Part of a small language model's weights.
Size: 17 layers, width 128, MLP 640 squared ReLU, vocabulary 8192.
Each number is 128 + 32 x the weight over its row's rms, rounded and kept within 0 to 255. Layers, rows and columns count from 0. The size above them is the row's rms in percent of the matrix's.

# layer 9 MLP up, 640x128, rms 0.309, rows 562-588, columns 0-127
size [125  81  86 128 110 102 118  82 116  85 107  98  74 104  96  79 116 105  96  79  90 104 108 120 113 102  80]
[[146 121 134 108 108 144 176 127 128  89 112 150 106 174 111 169  76  85 147 134 101  99 126  73  73 138 119 152  44 138 183 100 109 132  78 189 159  49 151 127 161  70 147 125  83 104 102 117 141 148 145 117 157 114 123 121 143  89 125 163 176  82 198 134 156 167 101  93 113 146 162 110  87 141 143  91  98 102 120 172 164 156 124 114 123 154 105 100 150 110 119 125 115 100 166  47 131 142 145 185 145 189 117 133 173  89 198  80 127 110  93 188 116 156 145 168 124 121 137 149 141 112 162  86 124 135 101 108]
 [155 125 157 189 179 143 129 106 129 224 108 104  62 144 198 149 175 199 113 142 103 171 140 144 126 162 138  90 130 124 103 125  84 158 129 135 101 139  81  94 116 169 107 141 148  57 131  90 123 114 159 103  98 145  60 136  92 170 114 125 104  92  79 157 153 128 112 113 140 162 159 140 112  41 162 128 146 144  86 177  97 147 133 133 119  88  95  81 155 133 123 164 132  97 110 123 182 165 119 150 164 131 172 145 120 153 164 101  74 150 110 143 156 147  71 143 140 187 142 157 153 168  95 150 153 129 144 138]
 [101 100 172 176 127  81 104 128 147  70 146 124 114 108 134 102 125 178 145 152  87 124 111 162 136 133 132 133 156 114 142  66 206 131  70 171 156 135 152 160 105  73 114  63 107 164 139 165 115  39 192 126  96  87 134 102 112 149 171 107 120  95 138 132 132  93 108 141 146 112 103 108 132 165 130  98 113 129 106 109 123  81 118 140  91 167 103 104 148 150 139 235 188 141  85 143 127 172 106  97 150 163 114 190 108 155  99 106 126 132 139 152 118 171 132 164 124 121 129 104 127  77  81 143  78 100 126 193]
 [146  40 131 119 122 114 138 165 112  66 132 134 176  91 134 133  81 148 124 143 159 160 127 146 111 209 144 161 114 144 193 201 133 108  93 142 161  84 121  93 155  81 162 113  95 133 143 191 110 147 119 141 106 124 147  73  99 116  95 116 133 102 110  99 131  89 106 163 103 120  90 145  85  97 169 204 117 112 164 157 119 174  76 127 144 160 125 165 131 135 149 113 116 143 101 122  91 149 116 136 121 136 155 109  61 200 115 140 141 114 113  64 136  97 111 141 177  58 130 186 193 161 118 131 145 137 161 107]
 [121 154  96 148 134 114  86 130 173  86 114  83 134  94  92 134 135 129 101 118  87 159 141  82  94 157 174 133 118 118 110  84 102 119 123 128 167 125 213 107 124  88 109 123 134 193 131 169 153 100 136 108  99 167 166  90 121 112 149 162 105  96 127 104 152  23 147 189  77 118 109 108 138 115 108 167 110 148 102 158  80 144 108  82 131 142 141 136 150  97 164 180 178 134 167  99 130 173  86 125  50 122 138 150 146  92  82 145 173 183  72 112 136  75 128 150 191 171 102 161 125 124  91 130 151 166 114 138]
 [133 148 139 153  68 117 143 111 147  98 169 143 138 146 131 111 126 152 131 180 119 125 193  68 127 118 117 132 159 112 141 134 101 151 201 138 146  89 103 130 111 140 108 135 109 183 127 143 188 112 171 121 102 158 112 125  85 120 154 101 130 143 118 142 109 101 115  27 123  85 134 121 112 144 176 131 121 162 165 126 103 151 167 102 178 226 147 107 137 104 177 118  72 107 104  71 125 170  98 113 127  59 146  96  94 127  73  85 113 106 121 100 100 174  87 134 119 144 122 172 130 150 144 157  34 175 102  92]
 [128 147  89 139 153 210 106 100 135 126 132 143 123 178 155 186 156  98 104  54 117  79 129  78 120 107 128 138 151  99 123 134 111 142 148 104 144 111 193 114 142 121 150 125 122 137 169 140 192 132 145  71 198 129 100 148 105 111 137 132 139 136  94 112 138 143  80 169  98 119 148 156  66 108 150 115 155 136 157 178 137  45 110 121 178  87  81  67 109 118 117  57 115  65 140  85 109 102 156 120 122 145 195 163 144 154 151 169  88 115 123 110  55 149  88 116 143 181 100 145 161 138  87 129 129 155 115 115]
 [ 84 105  90 185 163 166 160 132 138 150 143 165 126  91 133 134 171 189 184 141 142 106  92 122 189 143 191 192 100 131 146  96 119 134 112 195 145 186  84 131 139 116 127 146 143 157 134 160 142 168  91 170 129 107 146  79  82 187 137 156 110  89 120 165 121 148  78 135  43  94 110  98 140 114 118 111 142 104 111  88 116 120 166 136 139  88 130 127 172 119 120 155 100 127 150 189 135 143 153 170  74  85 112 180 189 136 101 137 154 127  82 107 180 126 109 123 136  76  96 114 133 141 158 152  83 185 144 157]
 [124 148  93 124  84 123 113 121 103  79 144 124 140  95 113 139 124 125 123 113 135 143  95 140 106  77  80 118 156 149 172 142 126 152 118 161 181 209 137 109 179  74 112 130  93 110 145 167  99 141 161  91  34 171 106 141 122  59  85  98 117 111  57 176 113 112 114 204 116 118 139 169 176 141 105  99 129 149 105  94 133 166 119  82 125 135 111 114 106 118 145 205 164  64 135 113 129 108 130  89 135 154 133 148 141 135 142 125  99  66 157  86 127 103  71 148 161 114 224  94 149 122 149 120  98 151 140 109]
 [160 127 114 121 202 136 123 115 113 187 113 180 114 149 148  93  67  89 111 201 135 132 129 111 149 120  82  71 147 101 127 129  96 141 143 190 121 124 118 180  93 153 106 194 127  60  96  82 169 132 144  44 104 167 111 154 148 167 151 130  54 157 186 115 159 147 138 112 117 157 106 126 139 104 141 198 117 111 115  51  82 142 119 158  97 110 165 112 122  89 124 122 123 174 123 175 168 182 125 116  86 165 110  96 116 123 114 138 137 174 119 117 147 156 108 168 127 130 146 142 190 138 123 100 107  89 137 121]
 [ 56 153 125  58 102 124 101 137 154 135 127 121 144  98 152 107 121  80  88 135 139 123  78 132 118 130  58 145 142  31  82 170 124  84 150 137 172  91 119 125 133 137 108 152 131 177  99 108 110 127 177  96 159 146 117 142 161 104  76 108  77 135 106 158 184 118 105 107 118  83  98 148 117 111  82 153  93 123 163 136 130 147 193 109 160 115 163 147  96 111 100 145 144 109  86 128 158 137  98 154 104 177 111 139 108 152 148 125 174 123 120 194 128  61 159 141 210 151 138 208 123 162 177 106 131 166  94 138]
 [ 81 126 157  89 147 208  96 130 208 135 161 138 174 138  79 132 152  68 104 137 166 109 123 130 160 104 137 134 128 120 134 158  91 110 138 107 177 138  98 109  97 130 151 112 152 114  92 151 105 177 113 168 136 178  99 119 105 179 111  92 142  79  53 130  58 173 117 126 144 130 161 165 126 142 151 105 159  60 121 129 103  94 113 122 178 149 139 129 145 130 137 120 124 148 152 127 183 146 127 134  92 132 186  66 121  88 167 124 107 120  99  94 124 119 115 221 125 149 133 173 188 179 146 166 120 135 124  59]
 [149 124 126 124 101 103 190 112 160 129 149 134  80 121  97  93 171 149 134 154 118 123 126 100 137 145 132  93  90  84 176  99  94 156 101 153  92 104 140 144  87 155 137  86 125  99 115 129 112 158  53 146 159 108 155 129 182  98 127 191 130  75 141 109 141 104  96 192 137 112 156 163 156 181  68 149 199 176 193 108 164 128 144 173 164 145 158  91 109 139 185 148 125 112 120 175 136 167 105 171 129 131 208 134 138  64 112 124 151 106 122 127 107 100  59 140 177 126 117 168 147 122 128 145 102 166  63 102]
 [132 145  82  75 152 149  33 143 119 155 139 141 125 155 144 190 148 138 132 194 145  90 158  76 152 101 122 167 138 205 117 123 156 145 112 122 110 100 123 105 100  81 161 179 106 180 132 152 109 113  85 121 120 114  44 174  90  83 109 124 159 101 138 119 143 140 106 216 122 110 157 156  98 116 119 137 154 123 136 145  78  94 115  96 118 133  88 125 117 154 111 169 141 116 133 157 188 123 129 107 183  94 128 155 122 101 146 157 179 179 123 119 103 102 110 159 129 120  70 154  68 159  92 115  92 142 178  74]
 [139 176  95  83 196  78  87 154 163  85 128 145 169  83 105 127 118 139 155 133  82  88 122 117 102 127 140  41  97 147 163 148  73 171  77 166 214 110  71 173 146  97 121 107 111 150 137 138  81  99 105 107  90 130 161 174 138 150  78 195 143 101 132 114  85  90 108 120 108 128 119 118 152 102 118 113 108 134 130  65 124  77 128 158 150 113  89 178 109  94  76 125  43 120 127 173 126 117 114  91  95 106  96 116 128 122 145 140 142 116 143 166 134 126 154 132 114 110 126  86 148 152 120 129  61 149 124 173]
 [103 133 104 163 143 125 155 128 159 137 162  99  91 128 108 156 169 128 167 119 155 114 109 163 155 167  98 131 181  52 114 164 141 131 122 111 158 103 150 143 167 133 130 111  83 144 148 155 145 141 131 134  98 116 148  71  86 147 106  99 148 166 114 127  86 133  97 141 169 189  91 114 121 156 168  82 176 209 120 135  99 170 119 135  94 187  88 121  90 128 127  76 181 182 129 139 106 157 129 181 101 132 137  83 108 138  90 206  98 193 103 116 147  50 164 105  88  98 133  98 135 121 134  65 119 157 131  65]
 [120 102 134 119  97 118 158 122 172 121 138 125 154 168 128 135 107 103 111 137 124  91 156 118 125 108 118 136 142 131 153 123 165 108 136 159 166 168 158 143  41 155 128  70 120 112 135 161  67 103 148 118  67 132  81 120 170  88 195 157 123 114 142  80 126  52 136 148 129 181 139  93 188 158 188 152 123 128  85 114 103 122 152 131 120 158 170  35 140 172 128 106 134 118  50  91  98  84 144  83 119 136 157 119 106 157  49 126 135  92 140 188 167 109 160 146  89 138 163 113 144 171 114 114 174 112  82 124]
 [166 119 160 119  71  88 144 132 200 184 152 106 158 116 187 166 127 148 118 115 119  76 141 131 142 158 155  79 162  95 155 151  82  95 144 143 164 107 145 153 122 175 116 132 117 119 127 178 179 113 149 126  94 161  86 133 166 142 128 121 110 142  90 159 130 140  98 127 152 126  69 153 171 137  70 176 168 173 115 136 129 110  56 142 185 131 145 147 136 192 169 183 156 111 223 144 110 129  63 101 104 155 129 159  76  97 151 109 130 143  93 120 135 143 145 172  83 114 105 135 122 156 186  89 145 158 104 158]
 [206  83 146 154 122  80 136 102 131 147  91  98 104 183 152 153 149 155 127 113  80 138 127  85 145 163 154 120  88  92 121 166 122 125 108 145 129 111 130 137 104 141 157 137  83 142 138 172 104 111 191 157  88 163 130  73 114 153  96 116  78 158 128 142 171 125 142 118 129  93 143 142 144 142 175  70 141  83  85  83 124 151 129 148 179 126 128 110 113 148 122 206 151 164 123 110 135  98 195  76 145  45 183 127 124 100  65 168  63 186 178 134  73 125  92 125 131  71 100 126 165 109 129 118  97 120 135 110]
 [131 115 152 133 143  38  71 144 135 163  72 101 116 120 164 163  84 136 146  65  70 156 147 108 107 193 125 156 102 150  82 101  73 110 118 104  91 106 141  95 138 105  96 163 114 146 180  74 117 158 110  88 141 174  76 158 138 157  99 157 131 128 131 141  84 128 104 171  76  50 114 119 109 126 179  97 157 105  87  91 135 142 108  80 144 111 137 130 173 182 158 143 159 127 131 118 151 114  96  86 156  99 128 120 152 134 147 126 204 128 108 134 150  77  97 172 121 100 121 169 183 126 154 106 163 126 142  70]
 [ 90 104 180 152 111  86 143  92 110 153 199 122  87 212 147 222 110  90  95 127 123 134 117  93 116 139 106 128 167 151 151 199 110 108 123 119 102 102 143 156  97 120 152  75 149 131 102 184 124 123 133 120 116 127 140  85 118  99 159  78  80 100 194  94 166 118 166 120  99 141 232 134 119 102 129  90  99 149  92 153 111 103 207 159  89 139 119 102 130 140 128 132 171 166 123  86 142 104 112 114 119 103 171 124 113 157 155  75 123  98 100 155 167 137 133 144 120 174 173 164 144 167 132 106 130 116  96 152]
 [136 176 146 131 155 112 118 150  80  95 133 132 170  81 140 182  91 108  77 160 148 165 127 156 124 176  56  76 121 131 103 155 122  92 163 111 176  95 164 130 213 151  17 157 112 139 158 124 168 114 140 118 114 185 123 133 149 140 113 109 145 174 130 108  76 128 124 132 129 170 131  98 123  96 132 147 152 161 129 145 121 177  90 111 164 123 139  97  92 164 131 106 118 139 162 139 156 201 165 119 135 123 151 205 190  68 172 132 152  96 122 177 127 141  84  80 131 108  98 160 140 130 163 124 104 153 154 131]
 [160 181  93 139 135  75 152 121 119 178 102 120 155 107 131 115 138  91 127 166 117 123 206 132 119 158 129  88  91 117 151 154  54  90 182 174  86  95 130 112 153 162 169 155 108  92 118 151  81 166 142 112  85 152 187 149 179 151 172 162 129  96 105 110 179 113  66 149 102  49 176 168 134 118 175 130 196 157 110 127  80 136 151 135 147  88 167  47 135 107 121 152 159 109 137 116 163 116 131 125 142  62 112 136 134  96 172 148 127 136 152 137 130 104 141 143 102 109 101 110 118  99 129 115 104 136 124  48]
 [ 86 144 185 112 118  93 136 136  94 113 119 120 133  45 132 154 129 146 154 159 138 164 110 155 181 172 130  69 157 119 109  91 120 138  71 159  96 100 112 135 160  91 193 121 136 138 104 185 111 104 171 103 132 121 141  98  73  97 119  99 143  96 146 120  75 107 155  55  97 103 100 181 112  78 149  91 122 171 119 107 104  97 123 112  95 156 105  90 148 118 123 113 130 110  50 118 107 105 156 104 105  41 132 121 140 105  54 160 135 183 156 155 170 141 123 165 108 129  91 133  55 100 131  86 123 170 142 120]
 [117  82 126 117 101 160 145 167 138 100 146 137 117 110  63  89 142  65 115 184 161 143 139 106  95 133 130 124 110 126 199 160 140  92 103 170 163 120 120 120 104  84 159 122 154 238 161 107 137 126 114 137 166 162 181 118  90 128 115 124 119 100 154 134 131 135 159  72 128  91  75 163 102 112 130 145  98  90 118 109  89 133 131  64 159 105 121 117 139 105 164  43 104 201 131 124 146 113 165 145 121 112 177 159 116 145 101  82 191 152  90  73  76 124 151 129 148 122  99 172 208 122 138 148 100 147 133 138]
 [ 81 174 178 141  96  66 126 125 152 126 179 138 152  85 120 188 149 127 124 110 107 135 116 156 134 128  80 152 101 145 111 115 147  77 100 151 170 117  76 129  86 153 161 121 140 172 197 156 124 117 127 165 148 128 147 133 108 162 138  96  36  93 101 125 149 177 137  89 116 127 180 141 108 141 159 138 162 123 129  87 108 144  99 105 131 149 155 109 138 137 149 156  71  86  94 170 101 120 133 115  50 104 166 139  90 106 133 159 107 145 111 124 135 127 106  40 141 129 102 127  92 158 125 122  27 175 199  94]
 [156  96 144 213 176 126  56  84 114  99 189 113 103 117 162 120 105 122 158 133 116 164 163  78 198 105 150 148 107  99 155 114 147 132 171 129 129 118  65 104 133 150 166 175 167 111 178 138 160 127  88 155 106 156 142 167 156 136 152  88 150 121 130 164  61 119 132  94 117 133  84 143 109 188 155 132 109 115 101 137 173 203 127 126 100 114  87 146 151 162 193 159 203 101 159  99  89 139 146 145 155 113 147 140  89 159 100 110 147 100 142  98 137 128  91 134 179  94 170 186 116 134 130  78 147 104 141 116]]
# layer 9 MLP down (transposed), 640x128, rms 0.416, rows 562-588, columns 0-127
size [114  79  87 141 111 111 105  93 110  90 101 100  85 100  91  82 119 105  97  80 110 101 104 105 149  98  80]
[[120 120  84 132 135 104 130  87 150 169 168 187 160 148 125 189  48 143 208 122  72 105 199 163 129 140 133 162  97 107 153 146  87 113 174 142 162 140 170 139  99 121 118 114  84 117  58 127 148 137 179 134 122  84 110 140 178 110 148 237 149 130 141 159 121 162  92 109 141 163 104 151 154 154 167 130 121 132 162 165 156  95  71 114  70 115  95 149 124 183 134 139 170 164 126 163 161 103 139 166 120  90 102  96 150 105 162 114 105 136 132 135 128  71 137 115  95  77 120 116 122 182 103 132 114 147 125 134]
 [117  77 112 153  56 112 138 129 121 114 149 107 162  55 106  78  97 122  95 115 117 174  94 160 143 165 112 163 153 136 135 134 100  94 159 131 149  70 125 129 211 125 124 112 130 197 166 186 110  72 121 106 167 179 135 141 154 100 123  81 121 120 185  76 109  69 151 129 122  28 132 146 110 149 142 140 122 161  99 165 106 191 101 110  83 202 142 162 161 137 192 128 105 129 135 127 127 102 103 164 146 184 138 140 145 154 122 119 161 150 109 106 107 157 139 118 150 117 101 144 118  86 135 149 144 176  99  94]
 [123 141 112 115 162  94 127  81 118 157 119 136 102 184  75 114 107 124 174 151 152  72 110 143 122  93 105  75 127  96 137 119 147 119 104 128 159 183 153 153  97 144  94 148 136 141 146 141 126 185  70 116 151 124 171 100 121 186 115 195  62 177  63 217 104 105 129  97 172  82 133 163 100 101 114  98 136 166 125 128 205  95 138 147 107 179 127 147 170 159 153 139 152 111  94 161 108  82 159 113 155 152 160 102 134 131 137 142  95  97 178 115 179 159  88 136  52 154 153 110 163 141 107  81 113 106 116 137]
 [186 122 105 105 148 136 101  77 103 103 102 164 127 151 118  60  60  89 119 130 144 173 111 156  75 140 126 168 131 196 130 110 182  56 171 100 149 121 165 111 119 119  95 169  73 110 176 134 145 146  94 145 128 133 146 117 182 167  78 148 164  99 181  75  79  77 152 124 113 130  87 163 151 102 134 144 172 120 171 106 120 122 118  76 130 115 142 100 175 164  86 110 137 162 140 130  74 163 118 179 106 129 114 160  86 128 169 120  74 139 121 172  55 112 116 152 178 129 159 140 141 124 144 113 117 128  78 151]
 [120 108 141 155  83 171 135 126 163 100 128 177 112 152 159 106 108 175 190 175 104 134 141 153 145 119 137 109 150 114 152 121 155 132 104 118 122 150 138  74 109 122 119 121 123 105  61 115 168 145 162 103 164 129 138 153 132  87 133 127 111 192 119 170 119 132  60  89 138  84 172  54  95 137 118 147 176 179 131 147  75 100 157 153 112 191 186 139 156  72 163 164 127  24 109 146 131 102 174 128 142 173 142  69 136 180 155 164  92 105 127 108 131 132 160 132  97 133 116 162 119 163  80 178 143  72 140 107]
 [159 135  61 113 126  90  99  82 108 163 101 100 126 127 155 152 135 128 137 100 116 107 104 163 129  81  94 106 145 173 128  86 106  90  79 128  95 171 171  98 102 160  91  94 104 157 141 169  67 126 103 131 159 148 138 142 139 167 121 161 106 126 152 152 139 148 119 101 157  90 130 148 152 132 157 185  71  73 115 156 106  74 187 109 115 127 136 139  69 201 120 115 172 144 139  34 132 161 138 117 122 142  83 140 218 149 116 114 152 110  94 174  93 114  65 170 169 135 137 126 207 128 127 159 124 127 141 144]
 [ 75  99 111 132  63 157 125  95 142 101 160 129  87 136 167 126  70  92 117 151 144 109 184 138 103 104 189 100  91 123 157 103 166 176 142 127 189 162 112 155 140 124 107 153 126 116 121 163 194 117 173 120 154 106 110 188 145 127  70 150 136 140 105  84 129 135  69 127 141 124 132 159  76  82 111  98  86 129 108 182 130 100 174 126 150 130 135 159  56 147 134 111 175  83 147 128  88 169 120 127 157 113  81  80 173 116 126 115 157  87 144 113  96 133 152 105 166 178  90  46  87 148  78 102  93 113 131  95]
 [175 181 149 109  66 158  73 118 120 137  90 173 122 105 110 113  85  61 126 147  89  94  60 102 111 152 156 146 120 172  93 198 136 118  89 104 108 126 106 163 116 147 169 151 157  59  72 143 125 172 213 143 127  99 152 159 152 163 143 125 163 123 122 150  99 120 198 120 141 167 120 115 171  99 124  88 128 186 166 101 125 150 121 127 103  92 129 104 170 142 129 114 108 108 136 171 181 185 130  51  79 129 104 147 115 142 126 154 124 144 134  95 121 128 126 116 153 188  99 108 102  77 133 158 167  99 140 108]
 [ 99 134 123 138  93  72 129  96  99 156 119  98 116 103 155 104  94 139  69 133 134 173  81 101 146 100 154 137 121 114 126 128 107 187 122 153  91 158 117 188 127 100 120 152 112 128 137 221 139  81 110  47 177 118 132 107 193 102 164 136 121 114 136 131 152 147  45 117 185 132 115  96 148 100 133  87 157 105 122 163 167 201 159 128 148 133 163  95  89 150 102 109 108 105 211 174 141 171 109 171 176 118 172 117 129  92 121 134 171 125 116 146 157  64 120 111  87  97 149 105 146 137 125 194 143 130 118 146]
 [114 123 136 187 179  94 133 141 134 100 135 160 143 130 129 154 140 127 119 118  98 173 134  58 120 181 140 190 146 148 116 139 135 113 156  97 108 167  86  67 126 126 104 172  70 173 146 103 117 150 147 101 114 156 130 102 152 118 142  96 114 169 103 134 118 202  97 155 146  68 124 130 132 109 137 114 165  65 150 138 110 143 147 178 134  98 125 110 117  91 126 121  51 141 120 125  83 158 101 111 124  95 121 200 158 152 105 150  91 109  95 138  76 113  88  58 221 144 145 181 109 152 115 177 129  93 198  93]
 [142 164  99 124 131  67 104 205  76 102 130 128 150 131 145  90 156 103 179 139 124 116 114 161  94 147  54 110 172 107  84 119 165 118  96 106 118 110  80 121  95 115  82 124  94 118  53 112 130 109 155 120 180 210 152 106 178 110 141 122 123 187 110 145 125 110 156 189  59 132 157 157 126 125 112 124 171 143 170 136 141 107 124 126  74 144 123 163 150 157 109 132 103 123  70 125 135  96 146 115  85  92 136 143 129 149  82 133 171 116  97 134 114 186 126  84  66  63  82 142 123 114 107 112  57 120 119  86]
 [125  51  88  81 140 121 110 169 178 118 201 138 113 167 161 167 153  83 127 154 108 153 152 140 132 117 136 115 187 209  70 105 151 169 194 163 128  88  74  91  64 123  52 169 138 132 109 147 120 171  90 122 143 148 118 123 117 107 128 131 128 129 134 131  66 158 105 129 129 138 138  79  98 134 126 113 128  72 140 192 145 129 168 104 101 135 181 167 134 109 136 137 147 127 153 113 105 107 157 117 145 139 131 141 154  87  96 179  91 144 138 185 138 141 141 208  98 154 159  96 110  88 157 124 128 125 107 186]
 [ 81 132 154 171  74 170 126 169 126 135 135  95 141 174  78 152 103 132  86 107 128 185 158 118 178  93 150 132  96 140 138 158 157  86 148 136 130 150  92  96 183 112 142 204 149 100 131  83 114  88 159  87  83 154 128 170  37 109 133  88 149 115 118 132 155 155 158 101 113  91 139 136 125  60 155 127 112 110  96 109 152 133 161 130 114 127  88 136 208 101  37 128 180 135 137 106 100  82 169 110 106 129 118  90  91 174 123 143 132 187 120 113 136 127 201  85  99 140 133 100  83 125 159 129 141 101 127 135]
 [142 169 101 100 136  79 142 115 121 119 114  48 146 131 127 105 100 161 110 160 161 202 136 142 169 124 188  82 128 105 132 190  75  93 136 116 125 139 146 123 153 195 147 137 121 152 145 114 152 174 174 178 140 104 150 151 125 132 110  92 151  87 138 113 155 139  78  57  88  87 103 115 126 140 183 123 138 122  87 160  98 139 141 116  84 101 167  80  96 159 125  81 186 181 122 125 139 137 136  68  88 135 135 205 169  96 140  96 129 138 158 151 180 112 161 122 143 139  94 108 176 133 206 112 128 124  83 110]
 [124 144 106 137 138 131 129 133  97 130 181 130  40 150 116  83  99  91 135 172 141 121 112 116 160 118 112  76  63 164 151 118  99 167 134 132 146 122 140  85 162  33 117 109 148 134 159  96 128 140 119 159 150 117 144 105 173 147  89 138  99  81 161  43 178 140 182 143  83 168 175 123 167 105 110 143 131 140 129 189 167  86  63 184 158 150 158 108  76 131 115  98 126 129 209 114 164 146  94  84 116 109 119 116  91  93 185 115 132 151 132 154  92 140 123 147 114  94 154 131  93 138  84 137 122 135  86 167]
 [ 84 144 167  95 145 173 207 170 133 102 112 147 150 139  90 150 179 137 147 121 124 120 161  91 124 139 142 108  68 109 129 142  82 145 134 120 119 118 118 102 112 150 118 142 165  71 173 121  58 120 125 126  55 154 146 158 128 109 104 120 119 138  92 132 145 134  59 109  88  88 126 104 101  80  83 145 167 125 189 202 117 119 149 110 177 119 119 150 150 163 113 129 114 133 110  76 117 111 113 104 130 148 144 191 129 134 135 156 160 145  62 222  88  81 162 107  85  90  75 173 135 163 114 160  83 110  99 157]
 [ 97 135 129 113 112  94 147 154  94 118 164 169 110 112 162  96 144  93  96 112 188 151 131 179 123 158  94 118 108 131 119 143 142 101  95 131 116 108 210 172 102  87  88 132  98  97 103 121  78 146 139  77 180 145  96  82 139  92 152 139  99 117 151 169  63 163  76 132 138 147 171 117 191  75  97 126 121 104 125 126 137 170 118 122 153  79 192 129 163  78 159 164 171 167 138 151 110 127 122 129  25 102 163  64 179 178 109 168  66 119 136 128 125 136 134 117 105 106 137 118 128 147  78 137  86 138 130 156]
 [130 113 117 171 140  78 125 113  94 118 110 122  77 156 146 140 133 133 137  68 100 146 128  97  97 150 121 155 141 123 194 164 143 102 138  87  90 162 116  69 115 142  94  92 126 151 113 109 127 160  40 174 134 178 107 157 125  91 132 169 178 101 139 146 130 103 107 127 189 119 118  87 119 179 137  76  78  89 100 113 164 126 174 128 103 119  98 144 123 136 144  73 115 110 137 148 194  73  85 143 177 195 115 127  89 148 135 145 186 134 148 165 111  60 120 165 153 183 177 202 160 141 127 102 158 121  98 122]
 [113 113 199 146 191 109 195 158 131 122 112 165 130 186 114 141  87 145 130  95  98 122  75 128 102  87 119 165 116 157 135 118  89 172  96 121 111 108  85 152 110 157  97 153 114 138 112 130 105 197  68 159 158 102  93 116 100 139 146 135 161  73 120 160 153 116 120 110 176 169 132 127 142 115  83 129  82  95 156 127 103 136 124 149 138 141 110 127 102 100 130 117 164 109  98 117 108 182 152 179 119  14 143 146 165  75 134 177 129 124 204 166 136 148 126 198  87 127 175 129 113 114 100 149  75 121  88  91]
 [124 103 168  83 169 133 147 175 136 173 101 145 170  89 146  88 140 162  89 119 190 128  86  93 114 106  91 130 101 182 162 116  97 177 136  75 121 116 175 199 110 180 124 151 143 155 151  81 100 114  85 102 152 141 144  65 155 155 144 159 121  96 126 167 135 117  50 109 191 102 158 141 114 104 117 153 111  97 144 192 134 121 190 167 104 118 123 102 173 142 133 142  79 104 122 115 146 134 144 145 136 161 131 129 176 162  95  79 105 162 196  71 126 106 140 117 144 153  89 101 185 173 163  98 105 129 148 118]
 [157 162  98  82 113 136 136 103 114  94  87 106 198  97 162  78 167 105 115  99  86  96 134 122 112 112 145 128 160 208  79  90 108 199 118 162 135 155 181 150  89 124  89 134 130 137 116 103 126  85 141 158 160  61 160 143  80 120  58 143 121 129 169 129  75 141 188 127 143 132 121 136 182 149 102 151 150 151 149 115 160  75 104 112 136 138 134  83  77 139 164 132 213 112 160 205 153 133 145 147  62 176 110 129 110 136 140 172 156 143 127 138 124 120 180 102 111  85 138 110 111  97  87 126 147 152 113 114]
 [135 159  64  53 202 148  75 101  91  86 114 105 133 148 160 134 117 109 147 149 126 183 123 109  95 156 110 129 124 101  90 182 124 124  68  87 191  68 121 164 109 100 134 190 113 141  81  91 153 160  58 167 122 149  94 126 114 135  92 156 161 148  94  92 167 129 160 139 141 154 106  75 158 128 130 159 147 123 105 151 110  93 187 126 147 159  99 113 109 137 150 136 118 100 167  98  78 152  74 167 129 109  96 117 102 124 155  73 139 111  85 151  75 158 148 154 103 119 123 135  70 100  95 115  84 141 182 124]
 [114 184 112  84 124  72 144 100 124 160 101  96 105 214 131  82 173 153 145  74 157 133  88 140 153  78  71  57 103 128 162 123 142 130 174  80  92 161 155 125  96  87 137 103 147 148  47 149 109 102 145 179 159 109 144 197 102 119 152 116  58 116 151 160 117 115 158 118 145 124 100 117 144 139 109  83 147 169  77 124 148 105 153 172 177 102 179  99 183 175 126 114 150 120 115 126 165 150  88 110 133  91  98 152  85 130 126  66 123 140  94 142 149  92 168 131 135 126 148 155 134  84 135 106 171 120 115 107]
 [101 106 103 133 168 110 110 128 160 138 128 105 146  98 181 154 121 163 102 175 198 112 169  99 125 127 225 158 107  84 111 174 118 176 130 117 129 163 135 123 116 111  84 122 122 131 188 117 189 108 102 101 185 137  45  97 136 154 140 172 111 122 142 101  98  88  88 114 173 127 172 132 114  92  71  84 149 126 145 121 131 124  66 153 108 106  56 182  72  75 117 109 138 123 104 142 110 128 102 136 157 167 158 109 133 106 139 120 112 160  88 149 160 167 137 183 150 166 182  88 118 155  65 123 146 143 133 143]
 [131 165  99  36  88 144  61 164 111 126 187 173 157  99 101 116 126 146 117 145 155 156 150 144  82 147 143 136 151 125  82 131  86 128 151 139  68  95  79 125 139  79  80  92 115 155 100 116  86 125  59 110 173 116 127 129 124  97 125  94  78 135 126 105  89 144 128  78 137 183 123 121 125 104 146 109  86 146 159  91  79 152 157  86 171  98  98 190 134 111 188  97 107 118 114 188 170 191  62 134 113 107 143 105  99 150 159 127 137 153 157  95 122 111 110 155 143 117 163 188 137  91  85 100 105 161 120 143]
 [156 129 102 105 143 106 217 110 127 120  91 145 131 120 105 169 106 163  86  45 111 160 201  91 115 115 105 130 102 186 114 122 106 160  71  90  66 104 137  57 107 187 156 208 119 108 106 161 178 137 133 139  79 109 129 134  86  72  76 194 137  93 167 109 110 129 143 110 180 125  97  97  95 142 164 147  77 133 123 151 138  91  93 153 102 105 167 128 120 128 145 164 115  93 126 111 139 111 155 101 129 128 125 138  79 160 135 114 164 160 128 144 164 107 104 105 112 182 128 165 120  81 161 122 111 110 135  84]
 [211 112 151  66 158 139 150 152 153 138  99 179 114 170 178  56 117 204 110 106 105 131 137  99 144 148 118  97 138 141 134  76  79 152 115 111 141 121  99 111 147 120 153 150 146  77  70 122 118 135 148 156 110 123 190 169 136 113 134 120 159 169 142  96 158 153 121  76 127 142 119 119 152 151 126 132 174 151 175 179 174 141 149 139 121  92 126 135 100 128 138 197 150 116 168 101 171 129 165  88  91 203 138 108 109 205 143 114 142  93 189 102 168 117 148 161 159  99 139 179 147  98 138  98  85 139  81 166]]